config.yaml
hidden_act: "swiglu"
extras: ["local attention windows", "shifted keys", "value embeddings", "a smear gate", "learned residual scales", "capped logits"]
beta1: 0.95
Each number is 128 + 24 x the weight over its row's rms, rounded and kept within 0 to 255. Layers, rows and columns count from 0. The size above them is the row's rms in percent of the matrix's.

# layer 9 MLP gate, 832x320, rms 0.118, rows 294-333, columns 160-239
size [100 104  99 102 100 105  95 106  98  93 104  98  95  96 103 100 103 102 101 101 105  99  98  98  99  94  91  96  99 102  93  98 101  94  85  93  90  98  93  99]
[[123 133 133 132 134 162 110 121 178 112 127 106 133 118 130 145 113 128 123 123 160 117 111 149  92 157 125 109 152  98  92 143 165 130 119 100 147 140 111 116 150 119 135 140  99 132 111 104  92 137 126 118 128 170 153 135 130 158  73 166 128 138 100 148 118 122 156  89 164 168 150 112 176  99 153 121  57 122 104 127]
 [137 147  97 163 139 123  80 108 123 151 128 122 157 120 133 127 106 110 100 101 152 124 141 114 138 114 124 115  77 133 138 149 126 166 115 105 164 125 128 168 161 146 122 113 118 155 156 143 152 133 152 138  98 130 129  99 140  94 113 158 192 166 132 138  86 139 159 140 158 159 151  96 164 143 124 140 100 130 147 119]
 [ 77 166 160 147 136 173  92 127 166 110 154 113 167 124 102 126 136 123  94 145  77 128 171 114  88 131 139 118  95 165 109 135 106 143 188 103 145 117 109 155  84 120 121 114  96 156 156 113  89 129 164  96 132 174 159 152 158 157 120 148 147 105 107 178 147 156 131 107 132 178 134 120 119 167 110 135 122 133 143 138]
 [114 111 116 112 108 141 141 120 123 104 114 146  93 130 145 129 118 132 123 142 121 146 119 161 109 128 135 114  97 146 136 109 165 167 124 119 181 159 159 156 139 139 133 133 159 115 147 164  92  90 162 160  93  87 164 105 132 122 143 118 109 103 144 142 114 113 136 157  95 125 118 118 105 142 169 146 129 124 160 131]
 [120 178 117 165 144 121  79  65  97 125 122 101 132 164 125 167 111  80 107 129 107 127  77  83 103 182 162 152 131 163 142 142 129 123 138 143 104 108 106 185 146 116 124 140 116 113 161 148 143  94 136 128 126 129 119 118 122 141 126 134 109  92 129 104 121 169 155 151 118 114 127 147 107 170 116 130 130 108 115 146]
 [ 92 117 122 147 126 149 121 130 150 135 114 134 110 130  80 126 113 106 148 127 145 146 155 119 125 104 137 117 141 143 121 122 112  98  93 128 172 171  87 155 122  95 127 166 137  98  90 153 132 126 106 148 124 178 137 125 110  96 141 115 103 167 130  74 145 117 138  97 142 140 120 159 151 172  93 116 107 130  82  87]
 [115 146 158 124 123 109 158 124 138 174 165 132 119 102 150  98 109 166  97  76 158 132 122 142 166 131 148  94 137 108 130 108 116 141  90 117 147 112 108 145 108 126 133 120 151 121 150 138 140  94 116 130 168 144 115  93 134 163 126 131 157  93 118 105 113 129 155 110  87 167 129 165 148 100 159 138 132 145 112  90]
 [146 154 107 128 161 129 141 101 127 137 122 118 112 114 157 124 156 164 165 135  62 168 124 126 113 113 141 156 131 157 115 144 141 119 136 122 138 136 157 104 144 171 111 114 151 167 106  78  98 167 124 116 130 134 145 139 112 140 168  92  98 132 112  88 114 129 150 194 135 119 174 133 148 147 150 132 152 141 145  91]
 [135 157 139 173 159  82 147  64 136 145 134 136 172 126 120 149 159 117 115 136 117 108  67 117 168 123 171 149 112 147 151  99 105 150 118 122 130 130 135 122 159 134  83 129  86 154 135 111 101 149 128  97 134 105  86  85 132 111 117 107 180 127 150 132 163 147 122  96 106  78  84 148 139  97 117 146 111 156 131 152]
 [ 88 111 159 157 117 115  94 150 102 163 108 137 155 137  71 128 121 104 107 115 137 131 112  99  76 120 122 120 164 143 126 106 122 146 143 147 168 132 144 106 101 128 112 136 121 149 145  93  80 147 114 123 112 121 119 106 116 130 117 123  90 151 141 138 129 120 115 134  67 157 124  79 111 151 123 117  83 138 133  95]
 [104 129 137 139 129 166 111 119  95 174 122 181 145  48 126 113 108 151 118 141 143 128 114 114 130 116 168 141 107 108 108 127 133 122 126 154 142 103  99  64 131 138  78 134 161 133 114  99 159 112  89  88  92 128 162 137 134 144 117 148 120 120 161 100 131 136 123 124 115 148 117 124 170  84 154 166 101 136 130 175]
 [ 82 121 126 121 139 131  97 139  90 168 111 140 182 116 123 160 165 164 152 134 116 119 124 154 158 131 112 139 131 125 139 136 126 145  99 108 110 139 109  96 114 116 163 141 160 108 145 126 127 150 117 145  85 157 128 150 120 123 100 111 141 120 138  97 179 162 143 158 166  83 106 154 165 178 146 161 111 111 128  92]
 [115 104 134 111 125 126 129 121 149 127 116 127  98 166 113 103 118 134  54 145  95 113 138  89 151  76 104 137  99 112 119 131 101  83 121 129 149 117  98 110 148 143 132  93 163 114 160 147  91 113 152 114 100 149 139 112 100 122 131 125 127 147 141 158 143 137 132 150 112 166 123 143 131 154 136 165 116 144 108 102]
 [160 101 114 185  97 124 148 141 124  94 114 132 153 104 126 158 130 143 123 140 136  93 163 140 110 128 160 121  81 132  99 131 119 157  84 150  92 122 154 167  94 137 116 123 121 120 141 130  76 151 114 214 169 145 129  82 118  90 115 118 110 115 101  96 130 169 121 163 134 133 126 138 124 140 114 141 107 122 171 121]
 [164 127 133 141 129 128 102 126  97 158 137 126 131 102  73 135 122 116 112 103 158 146  99 110 116 164 156 118 159 102 140 132 126 151 139 131 111 118 108 155 133 104 102  95 136 134 134 114 142 148 103 101  92 135 132  70 162 158 112 162 155 105  93 150 103 168 151 150 102 112 159 171 129 132 122 158 162 105 147 107]
 [148 140 155 118 162 169 106  40 128 131 139 117 129 135 119 139 103 108 114 163 141 151 124 144 128 111 102 131  78 109 115 131 147 130  74 107 138 144 143 142 134 126 173  94 103 137 141 154 133 124 158  83 136 104 142 140 113 102 109 114 107 169 125 161 100 121 121 128 121 139 114 133 110 110 135  95  88 118 146 126]
 [121  90 102 142 127  85 140 109 138 137 158 119 101 158 115 131 116 104 108 128 115  92 136 143 143 143 115 127 124 157 132 161 123 114 116 125 137 181 113  65 141 105 126 131 155 184 145 133 120 148 160 148 125 129  78  98  75 149 120 121 119 152 118 108 126  82 147 119 126 143 115 170 122 123 126 149 122 121 130 169]
 [ 98 147 144 141 149 174 120 122 149 161 101 169 128 102 140 143 114 150 153 183 145 118 114 113 132 123 123  98 118 131  99  78 137 162 122 126 171 119 133 154 184  97 129 179 131 119 122 118 110 124 151 155  85 114  88 131 120 116 136 121 132 109 116 109 131 105 176 116 151 139 140 161 150 154 137 109 116 100  84  96]
 [145 107 139 149 106 142 132 123  95 156 137  79 114 159 134 119 132 168 157 126 148 165 146  94 168 167 104 113  88 106 127 144 151 110 130 140 129 161 125 129 168 129 116  70 154 121 170 155 144 152 133 116 105 113 112 142 143 106 190 154 158 159 110 132 141 113 135  95 155 140  72 128 139  99 183  39 128  88 170 137]
 [140 102  95 133 114 195 169  98 107  98 153 122 115 119 121 122 125 111 118 109  79 143 138 134 104 106 142 129 141 105 121 153 123 144 143 111 127 144 104 179  76 151 134 122 117 116 110 190 113 135 130 108 137 115 103 156 145 118 107 145 141 125 152 175  89  69 135 142  62 128 135 132 106 115  95 140 144 132 129 152]
 [183 133  75 149 161 192 129 139 128 118 130 103 162  93  91 109 127  87 173 128 153 128  84 104 107 110  79 123 125 165 154 132 112 114 124 142 138 136 123 111 150 129 102 130  74 155 110 102 155 128 128 133  74 158 134 163  84 151 169 137 173 111 124 127 118 124 118  89 153 132 142 112 138 131 134 125 103  95 116 108]
 [ 97 138 113 105 134 142  60 101 162 159 126  88 141 123 110 143 128 136 120  92 133  96 169 124 136 130 130 123 172 149 111 131 156 119  94 107 139 107 147  81  98 150 114 141 123 149  91  64 129  98 118 161 123 108 150 127 117 115 178 129 179 143 104 123 130 127 144 122  91 153 151 123 128 130 128 126 170 118 168 151]
 [ 89 133 131 103 154 138  95 146 146 136 146 155 143 119 113 135 108 159 138 135 109 157 148  98 126 129 124  97 116 107 132 148  57 138 101 142  94  97 131 164 183 104 135 144 132 114 139 141 166 129 125 105 120 136 158 101  86 134 112 127 121 151 181 158 147 104 145 126 132 102 115 129 109 151 154 141 103 120 165  73]
 [ 85 126  91 101  90 118 135  90 102 136  97 145 145  79  98 138 124  95 182 193 145  96 119 108 108 123 125 104 162 127 141 122 101 147 129 123 109 110 126 141 175 139 115 121  98 104 140 145 111 127  94 162 139 116 112 136  91 135 123 124 126 100 171 131 140 115 131 156 130 163 117 106 119  95  96 115 141 149 135 139]
 [108 149 117 166  84 104  86 124 150 135 116 150 142 155 104 108 140 124 174 160 117 107 111 110 111 124 145 136 155  84 122 146 119 113 170 133 115 122 101 149 160 155 168 130 123 121 115 128 144 106 143 164 124 108 149  99  87 114 144 160 141 140 123 145 138 116 122 144 127 115 137  74 135 173 138 172 136 145  94 142]
 [177 136  87 135 126 152 149 139 150 147 174 121 137 130 171 118 145 100 109 121 119 144 133 119 176 136 133 131 128 118 145  94 128 138 158 165 118 101  97 176 141 131 154  90 104 103 113 115 126 139 118 128 104 114 108 160 180  82 148 154 159 153 101  80 146  96 132 138 123 144 145 122 101 112 140 144  95 156 133 158]
 [138 158  94 132 113 122 192  98  71 116 154 156 139 133 125 144 131 150 136 112 145 121 138  99 130 104 148 129 128 171 138 133 157 169 135 129 156 149 171  91 116 143 154 164 129 169 109  91 114 108 123 125 170 125  87 135 130  85 133 127 109 162 133 187 125 134 113 134  98 180 125 156 155 166 159 127 120 119 139 115]
 [171 124  90  97 120 169 160 121 125 145 133 143 107  71 149  91 137 102 147  94 115 128 118 106 113 133 126 140 115 104 106 118 167 114  86 106 132 154 145  99 135 134 119 135 112 113  62 102 120 108 113 134 133 103 113  75 135 138 155  94 130 147 138 124 144 154 111 105 129 123 165 148 110 140  96  86 128 151 128 167]
 [ 72 126 100 106 126 119 108 124 130 161 134 163 166 136 143 120 127 131 109 147 173 147  91 137 128 178 129 117  89 125 120 131 127  84 111 124 127 102  77 166  63 117 138 117  72 166 106 149  77 123 128 152 112 131 102  99 168 134 163 127 127  89 105 137 101 125 150 131 111 183 102 130 159 154 142 108 175 138  91 149]
 [141  94 109 155 130 135 178  95 138 113 158  77 102 176 141 146 124 127 118 109 145  92 153 157 118  90 147 117  98 112 112 110 103 114 165 149 135 127 111 113 141  90 155 110 167 162 167 109 150 105 164 106 113 137 146 115 151 129 105 119 129 137 111 125 124 107 126  96 121 139 113 131  97  99 136 123 125 151 139 189]
 [120  58  84 118 135 123  97 103 117 169 121 114 158  87 158 150 151 145 113 122 113 131 102 143 114 177 174 135 146 125 138 132 117 141 119 131 154 172  96 164 133 102 112 116 167 141 106 125 100  82 141  89 125 141 159 125 135 135 109 140 140 107 125 157 119 139 128 150 123 147 108 128 124 168 110 124 124 153  90 135]
 [161 118 110 189 133 132 143 118 131 113 131 144 131 116 116  98 135 179 124 147 161 101 179  82 134 166 150  71 122 146 115 143 141 148 105 131 155 125 175 136 111 121 147 103 140  89  89 119  93 121 142 160 157 109 143  95 138 143 169  80 120 130 131 146 131 100 164  94 163 159 132 112 110 142 111 170 109 142 186 124]
 [123 126  84 125 149 114 153 134 132 108  81  84 140 141  57 116 127 147 135 122 160 137 141 138 123  79 136 121 166 188 103 103 131 150  60 142 123 153 146 151 106  87 162 119 123 164 161  86 116 110 168 123 112 118  89 140 141 116 112 150 135 121 140 130 139 140 157 109 135 128 104  98 120 154 126 102 112 128 131  80]
 [122 110 117 130 145 103 131 118 138 154  87 144 108 103  84 141 140 146  84 124 130  96 114 102 110 170 125 126 113 122 161 136 156 145 140 150 109 143  79 128  97 118 112 114 174 128 138 138 127 150 156 135 130 112 106 178 139  78  93 110 113 126 148 135 161 114 135 103 130 128 119  74 125 161 146 144 115 161 107  72]
 [136 153 124  99  99 152  91 135 108 185 100 159 121 104 147 143 122  96  79 139 158 122 126 105 133 148 114  99 119 137 176 161  92 146 146 171 187 129 146 136 123  91 147 106 122 102 156 130 123  80 164 141 116 150  92 143 131 120 129 105 167 113 167 142 158 120 148 123 128 120  84 125 109 134 111 135 105 145 140 117]
 [149 159 119 107  96 195  87 139 170 115 136 135 131 127 131 133  81 136 117 110  96 122 116 113 141 173 125 141 118 162 108 131 153 124  94 152 170 151 146  96 141 130 130 142 126 110 133 139  97 155 142 133 103 109 146  84 102 140 117 132 125 107 105 162 152 112 137  96 120 136 165 113 161 165 147 115 126 165 155 146]
 [ 99 129 140 162 137 126 139 137 111 133 122 111 156 116 151 158 219 163 112 108 156 150 117 122 146 130 118 105 116 148 181 205 150  97 146 138 126 149 155 108 174 151 127  96 110 158 106 136  96 143 122  97 120 147 135 103 141 154 114 101 110 132 155 146 117 117 137 113 134 109 140  95 110 151 150 135 145 138 162  90]
 [ 79 141 145 135 151 131 156 160 162 153 161 112 153 162  81 103  99 139  78 190 113 141 136 120 160 121 140 125 120 162 108 134 169 119 139 142 119 137 131 152 109 127 106 142 148 119 120 121  61 110 127  87 145 152  92 143  97 136 159 103 112 186 106 107  95 175 137 185 145  95 146 118 125 148 160 125 124 146 141 129]
 [108 137 121 137 168 122 109 181 167 139 109 162 126 127 120 141 129 112 146 151 132  83 140 137 105 135 114 122 135 117 125 152 109 104 115 147 111  73 152 143 159 155 137  88 128 101 144 137 120 146 124  76 121 141 130 152 122  99 118 146 101 175 120 153 148 165 132 147 164 111 159 125 126  96 138 165 126 144 151 122]
 [123 113 109  86 126 150 117  86 115  92 106 154 125 146 159 114 149 168 104 110 112 126 140 124 138 155 110 153 169 147 132 159 161 111 108 142 118 120 123  93  81 151 111 108 141 119 118 136 163 104 143 131 113 131 132 118 154  88 164 129 166 141 139 136 118 132 136 110 112 100 111 119  82 122 110 141 152 113 151  77]]